Part of a small language model's weights: 2 heads of 128.
Each number is 128 + 24 x the weight over its row's rms, rounded and kept within 0 to 255. Layers, rows and columns count from 0. The size above them is the row's rms in percent of the matrix's.

# layer 7 attention output, 384x256, rms 0.0389, rows 76-129, columns 128-255
size [ 96 110  97 106  89  95 101 104 100  99 106 100  99  99 121  92 112  90  92  86  85  95  99  95  81 102 112  94 112  92 108  98 122 104  94 104  97  95  99 104 102  98  91 104  84 103 101 107 110  97 105 107  96  94]
[[132 117 119 134 143  98 132 137 128 135 112 158 110 154 126 113 118 121 124 153 160 136 105 118 141 133 125 112 116 123 131 126 135 132 130 123 126 108 150 160 148 118 147 120 142  90 111 140 136 104 138 106  76 163 110 117 152 124 110 117 123 175 114 106 113 114 134 146 116 123 125 113 137 104 130 169 105 105 159  76 138  80 115 137 123 151 117 156 118 155 127 122 113 137 140 110 119 128 120 100 155 154 107  98 128 129 175  80  94 162 130 114 111 105  99 124 101 138 122  94 136 112 131 153 118 160 110 131]
 [ 95 115 140 108 108 138 125 106 111 115 120 108 156 117 145 126 119 138 115 128 116 119 150 147 119 111 100 120  99 122 125 107 133 104 146  89  95 128 134 152 161 141 133 134  95 124  79 150 111 136  82 140  95 153 122 166 171 150 120 137 147 120  95 120 134 148 131 115 140  98 146 116 169 116 114 130 121 144 131 132 124 151 132 134 127 146 134 164 127 128 131 147 124  81  89 133 142 156 168 132 137 106 115 113 156 127 158 148 119 133 116 126 110  99 129 117 152 122 132 177  94 129 125 138 122 102 134 113]
 [137 144  92 170 134 109 139 147 101 139 139 121 103 127 138 146 100 157 134  98 103 130 129 126 104 125 132 140 121 179 141 124 140 141 125 109 130 114 103 165  87 116 156 154 149 180  88  93 104 127  99 134 151 120 131 156  91 117 129  89 147 121 167 100 128 124  72 166 124 130 144 126 104 102 146 164 151 144  86 135 143 100 141 146 137 118 152  90 134 128 146 130  87 156 133 127  90 104 112 106  82 129 160 120 125 134 101 144 117 127 135  94 146 153 137  84 108 161 110  93 106 143 134 172  81 117  97 103]
 [122 107 108 134 134 150 149  97 106 169 131 107  92 111 132  95 108 172 159  93  60  97 130 133  86 119 125 155 137 138 138  93 127 149 137 121 159  87 109 104 122 112 125 142 147 160 134 124 151 127 115 155 113 162 146 103 146 125 127 164 161  96 123 131 145 123  93 105 157 120 122 137 126 140 146 110 125 138 142 116 125  86 135 169 137 116 114 124 110 119 125 135  85 116 150 133 123 113 142 140 123 162 134  93 151 163 119 126 138  92 120 100 159 104 120 113 114 132 131  62 135 145 120 146 161 118 145  92]
 [ 81 113  72 123 101 115 150 160 117  90 156 112 145 113 137 156 152 113 122 122 119  94  89  81 142 133 116 116 116 122 133 124 150 169 127 101 114 121 149 110 120 140 102 164 123  94 161 101 131 156 139 132  97 133 159 125 109 136 133 160  75 141  92 127 130 136 152  99 134 142  94 160 116 158 111 147 107 139 117 145 113 134 164 142 137 127 130 137 117 127 137 132 137 145 162 111 139 120 100  88 140 141 140 121 131 141  83 129 143  98 100  87 107  95 130 125 102 134 148 170 154 147 162  68 149 134 166 124]
 [133 136 116 121 113 115 156 150 127 140 103 144 150 124 132 134 150 117 145 140 166 136 118 134 103 108 135 117 123 153 127 101 107 151 119 110 132 142 155 127 156 146 106 143 121 114 152 123 159 112 111  98 135 170 118 144 132  89 138 132 141 152 152 147 138 132 111 115 123 138 105 113  80 114  92 112 167 151  62  89 143 112 123 101 112  87 131 111 118 119 123  94 187 148 158 102 139 142 114 147 136 117 145 107 116 135 109 127 181 139 122 115 134 124 129 142 128 117 145 145 133 126  87 119 123 133 130 133]
 [159 122 137 112 120 160 122 125 170  94 120 125 139 134 125 108  79 194 158  94 167 129 131 124  98 192 149  83 120 128 113 161 116 111 141 128 173 108  95 141 129 143 135 138 141 145 133 124 144 153 155 147 114 123  97 140 125 123 137 131 124  87 125 117 147 104 110 118 121 171 161 129 135 133 109 131  90 112 150 142 143 157 107 186 152 153 142 115 128 166 144 150  89  97 137 159 160 116 128 135 139 164 111 119 104 136 139 160 131 117 118 130 154 156 117 145  90 106 168 130 109 159 144 113 124 133 112 115]
 [166  81 136  99 140 104 161 171 106 117 156 148  93 104 148 161 140 104 100 144 115 142 118 110 140 135  97 133 135 104 150 178 145 113 120 127 131 158 128 113 146 175 147 115  96 120 102 104 106 148 132 142 112  98 119 154 112 143 148 140 116 135 119 131 113 139 142 174 145  80 113 145 115 147 104 100 155 185 122 121 120 113 146 112 151 133 106 123 100 137 171 151 101 117 132 142 106 139  99 133 169  90 134 165 123  95 112  96  97 106 159 144  82 177 112 123  74 133  71 147 157  93 120 163 131 164 154 171]
 [106 108 193 133 117 132 113 111  94 160 167 118 116  90 145 116 155 124 138 154 141 160 109 143 131  85 129 192 105 130 120 157 157  56 115 129 121 112 121 136 123 144  67 127 168 137 171 138 162 100 176 127 152 101 111 121 134 111  84 117 121 101 150 128 129 124 122 117 136 128 119 157 167 118 143 160 131 107 113 143  86 125 117 140 141 150 144 129 110 116 133 144 111 120 121 162 108  97 141 123  87 138 149 122 156 178 123 151 178 118 133 152 125 165 135 136 152 115 135 106 118 120 147 144  99 124 110 109]
 [128 133 118 133 121 114 128 140 116 128 132 131 161 143 121 140 137  97 134 104 136 128 109 124 134 143 127 149 117 120 135 124 124 138 116 129 127 139 138 123 133 138  99 136 131 133 131 155 150 141 126 118 141 135 124 136 124 107 117 114 130 160 133 109 141 153 139 128 139 150 133 129 122 158 125 142 153 129 112 111 118 143 105 120 118 110 119 131 112 128 137 120 128 126 140 136 130 161 118 133 135 133 128 126 105 119 153 112 122 120 123 113 130 134 115 154 117 115 123 147 127 124 133 133 142 121 146 150]
 [142 152 185 103 150 131 104 112  93 157 119 136 145 144 107 110 111 109  88 111 114  87 109 142 132 147 129 159 166 103 109 125 103 152 112 176 122 115 136 115 124 145 120 100 133 102 135 178 136 112 120 122 134 125 119 128 155 116 135 125 130  92  88 137 129 113 129 118 138 120 112 136 138 100 119 150 100 121 114  88  86 130 102 118 123 165 145 138 136 178 114 155 126 109 118 143 133 124 170 134 112 121 136 106 140 136 136 110 166  85 102 137 150 122 124 152 119 109 139 138 132 119 148 140 161 138 154 115]
 [125  99 111 108 160 149 160 159 125 114 116 147  90 106 130 110 153 117 161 114 114 147 115 155 154 143 105  85 143 134 120 136 126 128 183 102 129 134 129 128 116 127 122 155  99 167 138 119 144 154 129 140 161 131 156 114 148 153 116 153 140 145 136 163 125 139 160 128 117 125 117 149 106  87 155 110 156 149 110 168 157 162 134 116 126 110 141 111 118 107 156 128 130 141 126 144 121 105 123 146 133 107 120 159 108 162  95 137  90 105 155 141 134 129  99 117 113 124 116 141 146 103 117  93 122  92 134 160]
 [148 105 148 109 153 121 144 149  95 118 132 107 151 143 177 106 115 150 108 119 138 155 123  87 108 157 135 109 130 136 125 128 151 100 117 109 145 131 147 122 105 118 100 127 113 124 133 122 117 117 155 127 134 132 140 161 117 140 173 140 176 147 140 134 123 123 113 155 158 141 129 145 117  97 144 154 177 105 148 136 163 125 124 122 121 119 159 149 102  94  85  90 118 135 159 127 114 120  96 138 166 134  92 144 106 130 125 166 123 163 107 146 109 163 145  94 131 131 148 138 121 117 146 146 104 117 125  77]
 [154 126 101 115 121 135 119  95 100  93 114 146 106  97 143 140 190 141 124 120 105 130 131 134 100 151 125 115 131 134  88 117 123 116 120 109 110 148 115 143  90 116 102 150 130 166 136  90 152  96 122 116 106 105 136 139 147 138 115 113 117 149 146 127 124 123 144 131 131 103  94 109 126  85 129 142  92 152 132 134  88 112 146 169 114  69 135 124 115 128 104 138 167 142 150 114 159 134  74 138 141 124 134 153 134 125 137 145 147 135 133 108 116 123 137  89 149 138 144 131  89 143 115 103 127  82 120 110]
 [167 144 133 151 124 102 151  92 113 104 128 122 168  90 173  96 136 111 113 156 167 120 141 143  94 168  99 138 124 167 102 165 174 149 110 100 116 152 157 132 111 130 134 167 151 119 105 128 140 134  92 111 136 120 143 113 119 124 184 140 100 144  99 104 137 171 106 119 126 146  95 108  96 103 136 123 129 137 104 119  99 183 160  99 110 106 153 117 144 128 105 111 138 150 136 131 125 111 105 134 140 178  99 117 137 115 137 134 129 156 113 125 128 108 133  86 127 149 134 139 132 139 100 146 141  95 126 103]
 [151 140 114 154 187 107 136 140 157  83 154 106 120 109 163 135 129 145 121 145 108 152 144 123 117 136 132 121 112 126 118 137 157 137 122 123 125 152 175 116 144 145 183 133 171 143 134 124 121 108  87 113 143 133 100 126 125 121 147 171 129 143 121 164 121 124 109 153 116 154 151 134 103 132 112 157 122 110 120 126 158 112 119 110 122 121 133 153 160 106 128 110 122 135 139 130 123 128 101 139 119 124 120 148 115 121 125 102 113 124 128 111 152 100 138 105 102 104 124 125 105 138 130  93 145 115 126 139]
 [118 110  88  94 165 120  90 147 171 117  93 135 120 112 124 136 160 128 169 113 136 177 128  96 142  77 138  90 134 132 136 151 112 129 145 157 142 143 171 112  93 125 140 106 145 150 122 108 134 124 130 126 137 128 142 148 134  91 108 141 145 136 168 148  76 159 116 112 131 164 151 146  87 127  98 118 136 112 116 137 182  99 134 144 130  97 116 153 103 119 115 130 136 174 126  94 146 124 143 145 171 127  97 146 124 143 130 122 116 114 120 173 140 102 132 155 142 112 111 155 125 126 132  97 125 138 136 190]
 [121 125 172 136 101 168 144 139 159 131  98 137 150 121  95 153 158 130 116 110 132 126 119  95 115 145 138 125 132 158 120 150 121 112 101 126 130 115  99 113 112  79 133 138 109 158 117 127 174 128 139 140 130 150  98 143 142 122 133  75 144 159 161 117  83 115 110 134 137 111 145 171 134 127 125 154 112 105 182 161  79 120 108  88  94 139 111 112 114 112 131  91 105 131 133 136 102 152 111  79 129 156 153  97 162 131 135 120 123 125 130 130  90 126 110 200 125 133 116 134 170 122 119 164 128 121 109 107]
 [106 127 148 132 133 119 102 122 149 165 151  75  90 138 128 147 118 144 126 104 169 136 126 114 114 107 122 128 129 110 192 100  96 124 122 168 108 150 136 123 159 150 165 112 162  94 131 146 101 117 128 131 106 152  98 122 117 120  72  92 144 123 137 141 127 150 143 127 137 114 130 129 172 188 121 180  63  97 156 170 117 114 117 138 142 111 134 119 137 139 161  74 114 144  80 148  98 166 115 104 167 124 139 139 147  94 194 112 130 125 144 107  99 165 144 126 115 115 116 155 152  80 131 128 129 137 130 131]
 [129 119 122 121 120 119 119  99 100 122  96 133 131 125 138 133 134  89 171 139 157 147 135 154  86  96 111 128 125 114 154 134 106 115 128 174 114 147 165  82 130 159  87 129 110  78 126 118 109  88 137 114 133 134 129  88 105 135 109 127 161 138 115 142 122 143 113 172 143 119 138 128 113 133 139 143 146 119  93  86 179 137 140 105  58 139 147 111 128 145 150 127 149 133  81  87 149  93 134  98 143  77 162 134 163 115 153 101 126 143 115 125 100 145 145 142 146 104 155 143 148 123 115 137 154 160 121  84]
 [154 140 104 127 146 164 157  99 133 109 134  98 122 140 145 104 103 135 153 112 117 160 119 139 152 132 107 199 117 127 128 134 132 107 101 142 132 143 109 133 115 102  94 123 135 145 132 109  97 124 156 125 148 141 130 102 139 119 150 142 139 134 119  95 148 112 151 160 116 115 159  99 117 158 131 120 115 168 153  92 152 130 128 155 150 126 122 125 144 118  89 128 142 110 110 148 114 140 151 138 114  95 173 169 148 142 120 148 110 108 148 116 115 121 173 133 130 139 110 110 111 149 110 117 122 128 126 100]
 [127 123 157 144 103 141 120 159 139 171 115 148 113 149 128 133 118 133 128 121 114  96 146 131 122  93 128 159 135 125 146 128 144 136  98  84  66 117  96 159 114 114 133 119 148 172 116 152 115 112 115 109 130 127 120 121 163 142 127 118 110  81 139 105 136 116 117 107 126 114 109 117 147  91 135 131 141 117 121 137 110 134 147 166 153 141 136 122 105 144 165 124 133  95 140 142 126 113 144 136 123 120 181  90 130 139 131 147 126 135 119 148 175 126 131 142 123 161 115  81 134  97 143 118 149 181 133 147]
 [ 94 171 126  99 136 142 133 129 144 163  95  86 151 139  92 157 111 127 144 101 154  85 136  73  96 129 136 125 113 107 160 120 133 144 159 123 151 151 175 167 127  92 124 136 170 140 152 113  97 129 138 101 147 119 134 136 117 123  98 102 105 132 147 129 162 183 159 134 154 153 165 150 124 130 124 146 127 101 149 151 143 131 156 181 152 115 134  84 118 139 116 121 131 116 126 129 156 151 103 138 147  95  86  98 131 129 131 134  97 133 145 120 171 135 175 180 120 134 153 129 163 130 143 115 158 120 128 126]
 [160 133  97 117 121 100 101  93 109 106 129 142 130 136 142 116 111 156 160  97 160 139  96 114 149  88 187 125 122 106 159  94 100  94 100 158  97 131 167 137 132 157  59 117 175 136 141 137 177 139 116 102 156 105 132 108 152 121 114 150 142 162 176 167 123 153 138 144 140 105 182 119 120 129 120 141 124  91 139 148 158 109 137 152 125 135 149 116 103 136  67 149 199 102 164  68 132 105 141 159 130 110 119 140 129 112 138 160 149 156  79 103 119 121 122  95 155 136 105 125 141 183 129 134 109 104 124 121]
 [115 155 156 100 161 106 141 118 121 197 109 136 143 131 138  76 165 156  99 123 112 152 118 134 147 144 133 118 115 124 136 160 161 124 145 138 112 105 105 129 100 117  94 113 158 162 138 143 139 129 107 160 179 172 133  86 155 140 150 130 106 139 116 106 130 114 139 134 150 133 117 100 110 136 168 140 131 116 130 124 111 175 113 157 141 155 126 124 103 151 118 129 145 130 129  98 141 140 146 117 139 119 101 117 113 131 152 152 105 153 122 126 123 134 138  90 149 164 138 146 107 130 127 148 136 124 109 132]
 [131 136 161  88 128 101 132 104 158 127 118 116 130  98 131 136  70 167 143 129 130 152 156 141 120 124 141 122 136 118 121 145 123 101 121 129  96 107 163 105 193 151 129 108 136 101 144 146 107 163 127 120 113 144 120 131 140 136 145  99 125  89 105 142 134 118 114  86 120 135 132 112 119 113 115  86 129  86 128  80 155 145 133 126 146 146 145 121 161 143 158 123 110 106 141 110 142 111 153 142 137 130  89  91 134 126 108 127 121 115 103  95 113 131 124 151 140 116 123 140 147 133 115 152  94 161 180 148]
 [125 127 109 166 124 128 113 143 124  90 129  94 123 127 119 163  99  92 116 128 140 119 103 121 121 149 127 117 116 138 136 128 127 158 108 112 107 130 141 100 121 135 145 137 108 102 155 147 146 117 129 111 103 135 150 110 140 145  89 127 111 152 148 116 106 150 125  78 114 112 144 132 131 114  99 138 120 124 106 147 133 144 151 120 105 114  97 131 120  94 141 105 126 149 112 134 125 140 108 151 131 132 152 128 139  96 140 115 110 132 162 110 129 131 128 120 148 131 118 116 129 119 141 129 112 126 137 126]
 [135 133 122 110 135 130 119 141  84 109 156 188 162  84 123 105 146 127  73 127 120 104 135 133 123 139 155 181 160  74 124 113 111 115 134 143 125 120 139 155 133 133 109 124 137 152 134 131 117 124 174 143 125 129  99 179 124 153 157 121 147 120 150 151 126 158 143 157 106  89  57  92 126 101 133 126 100 138 115 102 109 144 123 167 115 127 148 138 141 133  89 158 117 120 112 133 157 120 150 133 100  96 114 118 133 141 119 137 107 132 138 124 152 117 114 101 152 144 130 132 121 166 160 137 148  82 154 111]
 [106 149 128 133 145 105 103 154 109 114  95  86 185 158 126 123  74 109 135 121 142 132 146 103 173 135 116 143 165 131 146 107 130 145 133 137 125 124 153 107 145  80 152 116  98 103 143 157 110 150 135  97 144 131 120 135 136 132 112 141 136 126  96 125 120 142 143 130  90 151 112  85 121 114 114  94 105  88 126  95 129 155 130  89 101 108 115 142 140 102 109 120 135 149 167  86 139 160 165 148 128 122 135 138 125 114 101 123 117 158 101 110 136 145  93 120 140 150  96 106 115 159 122 102 112 128 154 150]
 [159 101 147 152 124 137 100 149 160 108 110 124 126 118 131 148 134 121 130 121 145 157 166 116 122  98 133 134 124 160 172 107 140 141 139 135 113 137 137 142 117 141 121 110 111 161 128 124 141 123 164 127 132 127 118 115 129 130 163 145 144 153 136 163 113 145 158 122 109 100 130 122 167 108 118  98 116  95 102 140 152 141 149  96 134 143 113 129 133 111 112 123 133 115 109 113 115 136 157 125  97 121 140 132  79  98 131 138 125 150 166 133 112 142 140 139 144 151 106 130 123 143 102 114 114 133 148 138]
 [163  73  93 157 107 143 131 128 109 136 135 127 143 146 176 122 114 121 105 119 160 117 117 136 157 129 114 104 163 108 143 163 130 153 127 154 138 126 101 128 101 132 122 153  87 110 132  98 128 146 112 143 122 160 129 124 130  99 133 166 141 136 134 137 110 138  86 130 116 117 131  93 107  69 140  93 144 142 124 143 150 131 160 122 112 135 107 109 136 127 133 146 165 167  72 149 130 118 145 109 150 137 150 139 133 143 142 152 151 121 123 121 154 143 112 153 121 132 113  95 146 122 114 136 168 144 121 109]
 [152 111 147 156 169 121 125 114 140 118 151 101 123 151 146 155 125 131 116 100 129 136 142 102 163  92 147  97 185 113 149 142 127 153 153 160 174 103 145 124 117 123  86 124 165 133 135 137 117 151 148 133 145 150  96 115 129 135 136 131  81 155 162 157 130 146 107 107 139 110 115 119 109 112 103 108 105 106 136 109 172 132 106 129 121 118 140 112 142 144 105  92 135 115 137  86 133 145 142 130 146 112 102 138 107  87 140  77 153 127 102 101 136 122 113 124 114  99 153  95 136 118 115 129 147 151 102  79]
 [110 109 121 139  92 131 140 131 116 148 106 119 108 152 120 155  99 122 155 170 117 156 137 171 142 111 118 121 108 126 151 119 103 113 160 188 105 124 191 103 163 138 132 126 127 110 143 159 125 180 139  78 131 123 137 143 124 107 106 135 127 164 137 121 158 108 149 114 102 125 157 140 149 137 106 139 113 123 138 113 130 110 141 117 126 125 127 155 130 112 118 100 144 152 119  85 128 117 150 156 118 111 136 131 116 122 121 112 125 118 115  97 115 122 127 158 137 101 115  98 151  99 101 135 110 137  95 178]
 [115 116 133 129  81 133 105 113  93 128 153 143 137 108 144 129 115 156 151 164  61 116 162 162 124  77 145 132 149 133 117 156 138 109 128 153 120 184 143 106 142 139 119 143 114 103  96 152  68  90 125  94 147 126 136 131 107 151 132 106 172 113  96 115 107 138 154 152 140 126 140 129 121 136 127 109 155 120 109 122 170 123 160 118 100 104 168 124 140 110 110 117 173 116 105 127 134 170 123 158 111  90 167 141 169 121 101 144 149 148 117 127 112 157 141 126 158 144 131 149 173 135 122 154  97 120 146 130]
 [132 113 140 122  89 112 168 110 138 118 130 156 154 103 135 133 147 155 121 127 133 106 110 107 116 150 126 160 134  92 172 162 135 156 136 118  93 134 137 160 146 141 128 127 114 151 149 127 146 109 102 150 116 128 143 114 140  97 119 118 118 162 129 122 115 102 102 111  92 135  93 121 125 159 113 149 146 138 139 132 127 123 114 178 162  89 149 107 154 115 131  97 153 105 129 156 149 141 117 125 129 193 128 144 174 165 132 176 120 149  96 144 159  83 141 192 110 119 134 118 133 183 143 121 125 106 127 142]
 [118 124 109 137  74 136 108 128 103 146 170 139 155 135 100 120 124 136 144 134  90 123 130 112 118  89 151 141 112 116 134  95  86 134 128 151 113 130 148 113 146 176 135 139 133 121 168 138 138 129 146 116 117 140 133  71 109 119 101 153 143 126 108 132 150 149 128 125 137 139 131 127 106 138  79 145 130 137  96 124 113 114 163 134 121  97 125 146 124 137  93 108 139 159 119  99 140 162 123 124 151 127 155 114 133  93 114 148 175  71 137 137 148 132 107 109 161  91 158  92 164  89 118 111 171 144 147 151]
 [108 117  85 149 141  99 116 117 113  95 145 135 113  97 119 116 147 149 133 131 134  96 152 127 151 113 116 159 166 128 122 117 137 134 123 125 145 130 109 108 134 137 125 119 105 135 138 109  90 105 155 120 106  94 137 139 110 116 146 144 130  99 115 116 120 142 117 120  90 110 130 130 142 138 117 125  86 167 160 117 110 104 116 153 132 128 103 137 118 140 112 148 135 131 108 127  99 145 141  90 130 105 125 161  85 104 126 143 158 121 139 143 127 149 157  66 108 121 106 114 139 133 154  99 146 154  83  98]
 [147 101 137 104 166 122 124 151 109 174  97 136 139 146 171 162 126 135  85 139 126 149 138 131 130 134 109 125 151  95 140 124 119 128 113 133 115  82 150 128 140 143 129 127 119  87 118 153 131 136 117 194 141 128 129 134 146 146 142 122 178 169 123 158 117 129 132 126 135 131 144 132 113 151 204 190 172 142 127 134 112 146 122  89 104 108 106 112 127 137 121 121 159 169 128 132 115 143 140 132 144 147 133 127 137 123 134  89 151 159  70  93 126 146  99 134 103  86 150 117 139 100 111 148  84 107 141 141]
 [132 141 146  84 128 152 120 119 106 154 126 154 159 139 177 106 109 105 127 122 190 145 138 141 206 104 119 116 116 113 118 125 169 110  90 149  81 148 147 114 116 121  96 121 179  87 118 133  82 157 162 127 174 161 113 164 114  95 111 126 138 113 116 130 153 155 146  96 134 135 125 112 119 130 102 119 144 150 157 104 138 168 129  99 144 141 128 110 118 102 122 130 161  79 188 138 135 138 160 136 162 113  85 123 158  88 116  82 122 166 130 127 121 146 134 128 179 133 117 111 141 106 140 100 139 141 142 156]
 [167  95 108 138  97 125 123 127 158 103 182 117 144  98 142 163 108  96 175 136 157  86 126 114 122 149 148 150 124 112 131 152 107 131 119 131 150 121 129 125 148 145 125 122 106  99 107 129 131 110 137 109 123 137 137 130 117 127 158 116 115 113 131 130 145 115 144 148 108 101 122 133 138 176 161 115 160 143 147 148 151  95 162 126 184 156 134 148 124 135 140 132 149  89 147 154 117 101 111 147 100 127 113 131 143 162 107 138 120 130 156 103 132 154 159 124 132 126  88 108 127 133 122 146 131 139 146 124]
 [ 81 130 171 119 129 130 121 104 124 150 126 121 158 117 133 115 126 138 112 160 125 134 119 128 147  97 132 137 114 123 117 158  76  86 178 142 157 108 153 139 149 139 104 121 128 138 142 156 148 163 169 160 108 126 127 136 135 110 138  86  71  98  98  83 174 121 180 139 147 108 126 128 153 149 152 147 107 137 146 138 140 122 144 171 160 122 160 119 136 139  82 108  96 124 132 163 125 114 163 129 134 134 127 113 154 175 138 107 131 117 119 102  88 134 192 114 171 147 136 143 145 135 124 116 151 127  98 144]
 [189 128 164 167 107 137 104 125 116 138 110 129 174 137 123 156 116  97 100 142 146 149 101  90  94 155 126 175  95 140 146 110 150 128  66  94 108 152 128 126 113 128 158  90 149 156 137  93 125  99 124 115  90 146 109  91 116 135 140  94 129 139 155 138 124 171 115 107 131 142 130 105 160 126 119  90 127 136 131 151 110 114 113  75 135  92  99 115 113  93 177 100 146 121 138 115  74 178 141 129 109 136 129 122 136 139 181 141 133 138 139 130 126 122 156  99 158 148 109 125  84 164 111 165 127  99 160 171]
 [135 155 121 129  89 101 139 124 125 153 152 142 125 153 110 105  84 157 125 110 133 118 107 140 102 163 112 130 141 107 150 126 112 130  84 165 117 118  97 127 150 145 113 100 101 127 131 140 154 138 171 123 116 145 122 151 119 129 140 138 140 127  90  83 124 101 121 121 134  86 129 120 159 111 138 138 124 111 142 131 162 100 150 115 144 146  83 149  96 158 152 134 122 121 146 129 121 112 142 138 119 138 146 129 122  97 108 113 118 141  86 146 150 119 115 120 108 135 137 118 159 149 134 155 138 147 113  98]
 [112 138  87 124 118 125 106 134 129 132 132 113 166 131 115 110 152 107 111 105 137 110  86 113 133 132 104 111 107 119 146  90 162 122 104 147 120 170 107 129 116  84 132 127 141 123 177 135 132 145 104 131 155 146 142 130 125 135 106 121 134 107 130 107 122 159 120 138 124 126 128 134 151 164  98 151 134 132 144 140 120 136 125 145 137 149 138 146  87 119 154 132 147 114 105 100 138 186 113 123 152  89 132 141 141 109 178 141  99 129 160 135 120 113 129  94 144 128 115 150 130 103 154 128 156 142 100  73]
 [133  97 107 153 130 152 141 115 129 101  98 140 107 103 119 148 167 136 127 132 127 162 118 120 104  99 113  66 141 141 128 139 139 147 103 114 190 171 112 121  59 125 137 167 128 141 111 109 103 106 112 143 114 133 124 113 119  88 140 123  80 139 146 130 108 179 105 134 120 104 110 132 108 120 141 133 118 169 123 102 120 146 149 129 133 106 130 109 137 115 119 114 127  89 148 160  88 117 101  93 139 131 122 153 139 153  84 128 104 130 175 158  88 132 160 124 108 137 170 147 143 157 103 135 100 129 151  99]
 [130 139 164 114 113 102 160 115 143 133 151 128 155 108 105 144 107 151 129 128 110 130 137 160 122 115 123 137 132 118 120 118 112  97 125 137  99 116 145 154 175 114 139 105 132 115 155 122  88 117 106 100 153 126 113 114 137 130 126 136 106 131 128 124 167 115 166 153 100 116 100 119 100 134 143 174  96 135  95  97 138  99 121  92 139 165 160 142 119 152 123 153 145 127 127 117 145 148 173 133 125 108 127 115 133 137 118 117 102 122 147 141 107 128  93 132 115 136 129 117 154 117  78 142 118 149 130 135]
 [125 131 160 113  92 139 126 104 123 108 127 102 134 112 124 158 106 146 134 160 123 119 151 159  96 105 105 139 126 110 149  97 115 121 135 140 136 146 151  71 159 151 146 129 133  89 151 117 157 121 128 120 122 110 130 125 124 119 110 154 141 129 132 117 166 121 120 121 174 121 111 134 138 137 148 126 121 130 112 143 100 135 152 151 102 108 151 110 135 132 116 101 163 140 121 123 129 151 105 160 136 154 119 143 112 105 153 145 134 124 122 140 148 115 151 148 125 102 134 124 154 133 123 146 132 124 123 113]
 [134 107  79 104  88 142 167 163 109 147 127 127 130 119 134 110 123 146 143 136 118 129 138 154 126 110 115 128 144 135 138 142 130 148 136 143 139 105 128 136 124 133 108 145 133 146 137 142 108 135 138 157 127 143 164 124 125 114 113 133 116 124 107 117 105 140 121 141  68 103 106 116 165 173 112 149 124  99 112 120 140 153 138 122 146  84  95 160 129  92 103 131 130  92 126 118 149 160 130  88 147 111 112 155 120 126 104 109 107 102 155 125 106 159 112 118 144 123 157 135 119 150  67 130 132 114 150  95]
 [136  95 110 135 116 133 178 128 123 130 147 118 146 155 140 115 128 158 106 181 126 166 125 152 112 127 100 101 124 153 128 130 119 140 109 102  91 128 113 128 120 149 155 136 108 107 151 138 149 104 125 142 151 115 123 138 170 145 144 162 174 148 134 123 108 122 163 121 126 106 101 139 122  81 135 130 147 167 101 153 161 154 146 104 112 117 126 130 114 118 108  51 135 181 145 158 116 120 120 158 150 165 157 122 150  91 114 115 104 160 115 110 163 176 106 144 120 114 151 137 147 163 116 155  95 107 169 134]
 [142 113 117 136 154 147 151 122 140 169  95 153 118 149 137 160  78 147 120 130 100 135 140 113 160 125 115 120 110 156 109 149 123 122  92 139 150 105  92 126 102 122  97 105 122 143 163 104  95 160 135 100 142 133 110 120 109 111 122  81 101 101 129 112 125 128 100 137 119 135 143 129 105 153 110 110 141 137 145 133 128 165 154 119 183 167 107 111  76  99 160 151 109  81 117 118 175 122 162 121 124 103 169  95 157 178 114 103 135 104 123 144 114 143 170 120 151 129 169 116  93 129 133  73 121 142 103 131]
 [133 104 112 134 134 112 156  86 130 110 123 128 149 109 133 132 110 108 113 121  80 120 117 141 132 112 167 110 124 162 119 131 120 148  75 153 148 151 129  96 104 148 123 133 143 153 147 126 145 152 107 128 160 109 131 153 155 132 154 162 112 147 122 154 109 122 130 104 121 101 157 120  92 114 117 134 105 140 117 123 135 158 152 115 118 131  91 109 144 145 128 134 139 114  97 108 138 147 157 107 152 163 140 125 102 130 110 134 128  62 122 130 142 114 100 136 180  93 127 129 125 131 125  77 133 111 172 110]
 [130  93 106 160 156 101 146 124 130  91 169  45 122 118 118 153 138  97 104 116 116 116 113 150 131 161 135 115 144 107 149 132 133 136 127 138 127 105 108 127 126 148 144 126 126 149 143 118 138 161 129 136 112 139  88 118 151 110 131 170  99 119 136 167 119 131 148 118 119 106 103 146 103 113 149 119 138 179 118 130  88 147 153  84 152 139  93 139 132 116 146 165 139 123 117 114  78  82 144 110 125 154 115 127 123 111 106 138 102  71 119 146 135  73 116  97 128 129 148  84 107 123 126  97 136 123 171 125]
 [123 131 121 120 130  75 119 101 132  90 180 122 162  92 129 109 123 101 132 166 151 120 125 135 106 121 112 149 146 101 127 137 161 104 108 162 108 121 118 141 147 137 115 110  89 103 134 117 137 106 114 103 140 115 140 130 146 142 103 154 117 108 139 142 107 157 144 138 131 112 111 144 106 161 101 116 132 134 165 151 142 126 116 118 146 129 129 157 104  91 158 129 168 117 118 112 121 142 134 147 137 109 117 168 132 103 159 163 114 149 151 153 133 120 127  86 145 116  94 158 133 142 100 124 133 115 111 122]
 [119 128 140 145 128  99 171 111 177 127 147  76 149 108 106 147 140  88 124 123 144 132 137 140 112 137 106 125 137 124 125 161 107 117 182 152 139  96 120 125 133 107 159 129 121  99 149 138 102 150 101 153 140 183 100 114 133  67 126 144 100  98 124 126 137 110  78 116 123 148 126 114  96 136 143 153 123 102 141 112 158 141 123  95 140 163 124 184 143 110 118 129 121  95 159 126  74 102 114 159 129 157  89 149 119 109 101 100  83 108 133 102 147 113 105 109 134 131 126 137 107 126 141 179 153 150 141 121]]